python train.py --num_hidden_layers=14 --intermediate_size=1536 --tie_word_embeddings=true --parallel_block=false --init_std_qkv=0.0299 --init_std_up=0.0299 --optimizer="soap_variant" --beta2=0.98
Each number is 128 + 32 x the weight over its row's rms, rounded and kept within 0 to 255. Layers, rows and columns count from 0. The size above them is the row's rms in percent of the matrix's.

# layer 8 MLP down (transposed), 1536x256, rms 0.113, rows 675-685, columns 128-191
size [104 101 106 109  94 102 109 106 101 108  95]
[[150 189 121 107 102 131 120 140 130 116  81 148 109 192 154 106 113 145 109 124 121 184 114 146 162 124 167 123 146 152 150 122 143 122 140 122 136  69 144 111 103 138  87 178  66  88 107  64 124  70 127 151 126 153 120 106 127 161  73  74 164 129 101  90]
 [148 100 126  88 114 124 100 100 158 175 130 188  57 112 144 130 134 102 150 121 132 114 121 130 198  82 111 186 106 133  91 100 165 175 167  87 199 104 137 106 144 106 129 161 112  95 123 155 148  97 142 101 148 117 155 147 136 105  73 206 130 176  95 196]
 [140  96 171 178 127 151 113 114  93 144 149 120  84 179 109 127 126 124 119  87 169 115 116 149 103  93 125 110 161 105 128 128 114  83 117 107 123  97 161 172 116 118  87  85 139 110 183 141 136 170 107 163 177 112 150 115 174  88  94 100  70 125 158 157]
 [ 95 121  96 128 193 110 108 113 146 148 125 120  94 118  86 112  90 157 162 148 122 106 100 146 121 132  42 173 185 147 108  91 131 123 133 137 135 100 149 146 177  94  71 108 148 139 125 191 109 110 108 100 132 176 159 150  92  89 180 131 117  98 126 187]
 [161 112 134 123 166  83 150 156  94 135 105 119 116 128 133 128  83 141 136 179 154 135 135 149 106 101  84 167 137 124 133 158 157 116 138 187  74 114 108  54 137 118 113 203 104  97 119 140  95 157 118 163 121  73 151 112 114 161 182  84  63 142  93 129]
 [198 115 132 124  99 139 110  63 185  99 129 157 148  99 129 140 103 112 144 209 151 121 124  96  59 147  96  91 132 129  90 150 168 105  81 165 112 173 110 190 162 148 157  97  97 149  72 172 168  89 108 161 121 115 143 145  98 176 148 116 129  86 128 146]
 [117 109  90  65 139 100 106 108 131  76 152 158 171  93 151  97 108 114 101 150 138 129 122  85  73 129 157 139  69 170 137 114  98 110 108 135 129 143 133  99 109 182 152 154 121 135 146 143 176 158 135 183 135 118 111 107 136 177  93  93 157 173 140 143]
 [145 187 109 129  79 149  88 197 108  71 127 106 117 126 160 157  61 158 142 154 166 146 125 133 167  88  91  93 131  95 134 138 170 105 137 155 118 172 130 163 119 102 107 103 149 135 110 150 175 109 137 122 170  56  96 116 138 149 147  59 147 126 154 109]
 [114 147  87 117  90 122  96  92  77 115 120  83 168 152 115 121 118 126 152  82 103  99 161 171 151 137 132 144 152 131  98 122  96 140 161 123  93 183 170  31 160 134 157 135 128 135 113 120 161  50 126 145 116 168 104 132 157  99 129 136 100 105 198  99]
 [122 134 122  87 129 148  91 144 136  96 146 102 108  97 107 149 118 171 152 115 126  41 112 107 174 156 128 160 137  49 113 137 151 121 171 103 116  96  72  51 134  88 163  99 128  74 120  98 114 161 167  88  75  94 116 150 137 103 110 132  63 148  74 145]
 [107 108  65 105 107  62 119 113  72 128  66 159  98 154 141 103  42 114 151 173 100 103 145  79  87 113  85 187 143 101 166 164  90  85 116 151  96 194 110 147  99 115 128 128  88 150  66 124 163 137 118  94 123  97  87 105 124 116 110 132  87 131 173  67]]
# layer 8 MLP up, 1536x256, rms 0.115, rows 676-685, columns 128-191
size [ 95  99 106  96 100 114 109  92 109 103]
[[115 105 116 164 192  84 129 119 146 103 159  87 140 116 160 126 148 118 135 156 175 143 104  65 163 162 138  64  94 192 145 131 101  94  80 156 139 138 110  95 103 152  96 121  77 178 133 131 180 134 107  86 170 161 102 175  84 177 188 153 178 102  99  87]
 [ 87 105  96 116 145 140  95 188 166 145  89 195 135 139 170 135 123 171 129 155  80 140 199 131 154 104  89 116  95 159  99 113 124 171 168 137  98 164 159 122 109 125 159 156 134 177 110  76  98  69 149 111  80 118 153 123 105 182 190 169 168 139 149 200]
 [144 121 139 157 114  66 162 146 134  85  99 145 153 138 116 122  69 153 149 168  89  75 140  86  67 164 132 148 131 146 182 115 125 156 111 163 168 131  81 127 140 141 150  96 169 147 147  93  99 171 135 100 126  55 137 161 178 115  68 141  92 161  63 109]
 [101 106 129 162 136 143 197 131 101 142  86 102  98 118 110 172 150 102 209 163 110 127 151 147 148 129  81 150 158 170  71 102 128 143 152 157 136 122 100 127 106 196 142 144  63 104 136 112 164 190 132 159 110 155 123 148  96 120 188 133 107 108 110 130]
 [178  97 166 184 144 134 173 135 105 128 156 116 106  87 112  75 137 128 137 159 110 113 149  67 119 142 114  90 128 239 106 109  93 126  77  88 145 120 155  77 121 170 153 109 136 111 172 199  80 161 118 132 162 173  63  96 149 154 107  84 110 128 109 129]
 [118 252  96  89 137  73 175 144 141 158 211  90 114 117 115 139 129 167 127 137 136 140 163 133 137 141 144  97 117 125 101 114 107 184  64 172 105  96 143 165 153 136  65  92 118  82  90 156  92  81  90 106 138 137 140 163  99 140  86 191 119 133 139 149]
 [171 100 141 114  89 100 155 127 104 109 142  99 164 149 102 127 113  82 145 171 137 100  97  92 135 150 163 134 109 137 143  99 145 108 133 110 123 146 165  88 123 223  99 138 105  67 111 131 167 149  53 179 170 121 164 135 111  50 131 142  73  76 102 105]
 [107  88 152 166 118 146 104 128 131 116 135  85 100 140 176 138 124 151 153 131 108 133 121  39 102  76 123 138  57 189 169 130 171 100 165  96 202 136  68 137 166 100 139 115 128 105 124 167 126 100 142 133 137 127 117 105 146 126 175 195 143 150 116  90]
 [126 107 128  88 115 100 148 139 112  87 115 115 208 146 190 197 159  72  99 137 109 183 118 142 113 146 176  83 108 161 107 153 141 175 146 178 168 166 146 141 175 138 112 154 116 154 159  82 133 152 121 143 107  96 113 105 169 161 130 123 131  88 127  92]
 [123 110 141 156 154 106 161 139 152  36 130 132 159 120 105 141 115 103 144  98 120 125  91 175  76 119 132 136  66 110 105 138 209 116 144  99 175 107  82 157  75 107  90 164 193  86  87  82 145 134 181 103 155 111  80 150  99 120 130 149 205  93 195 116]]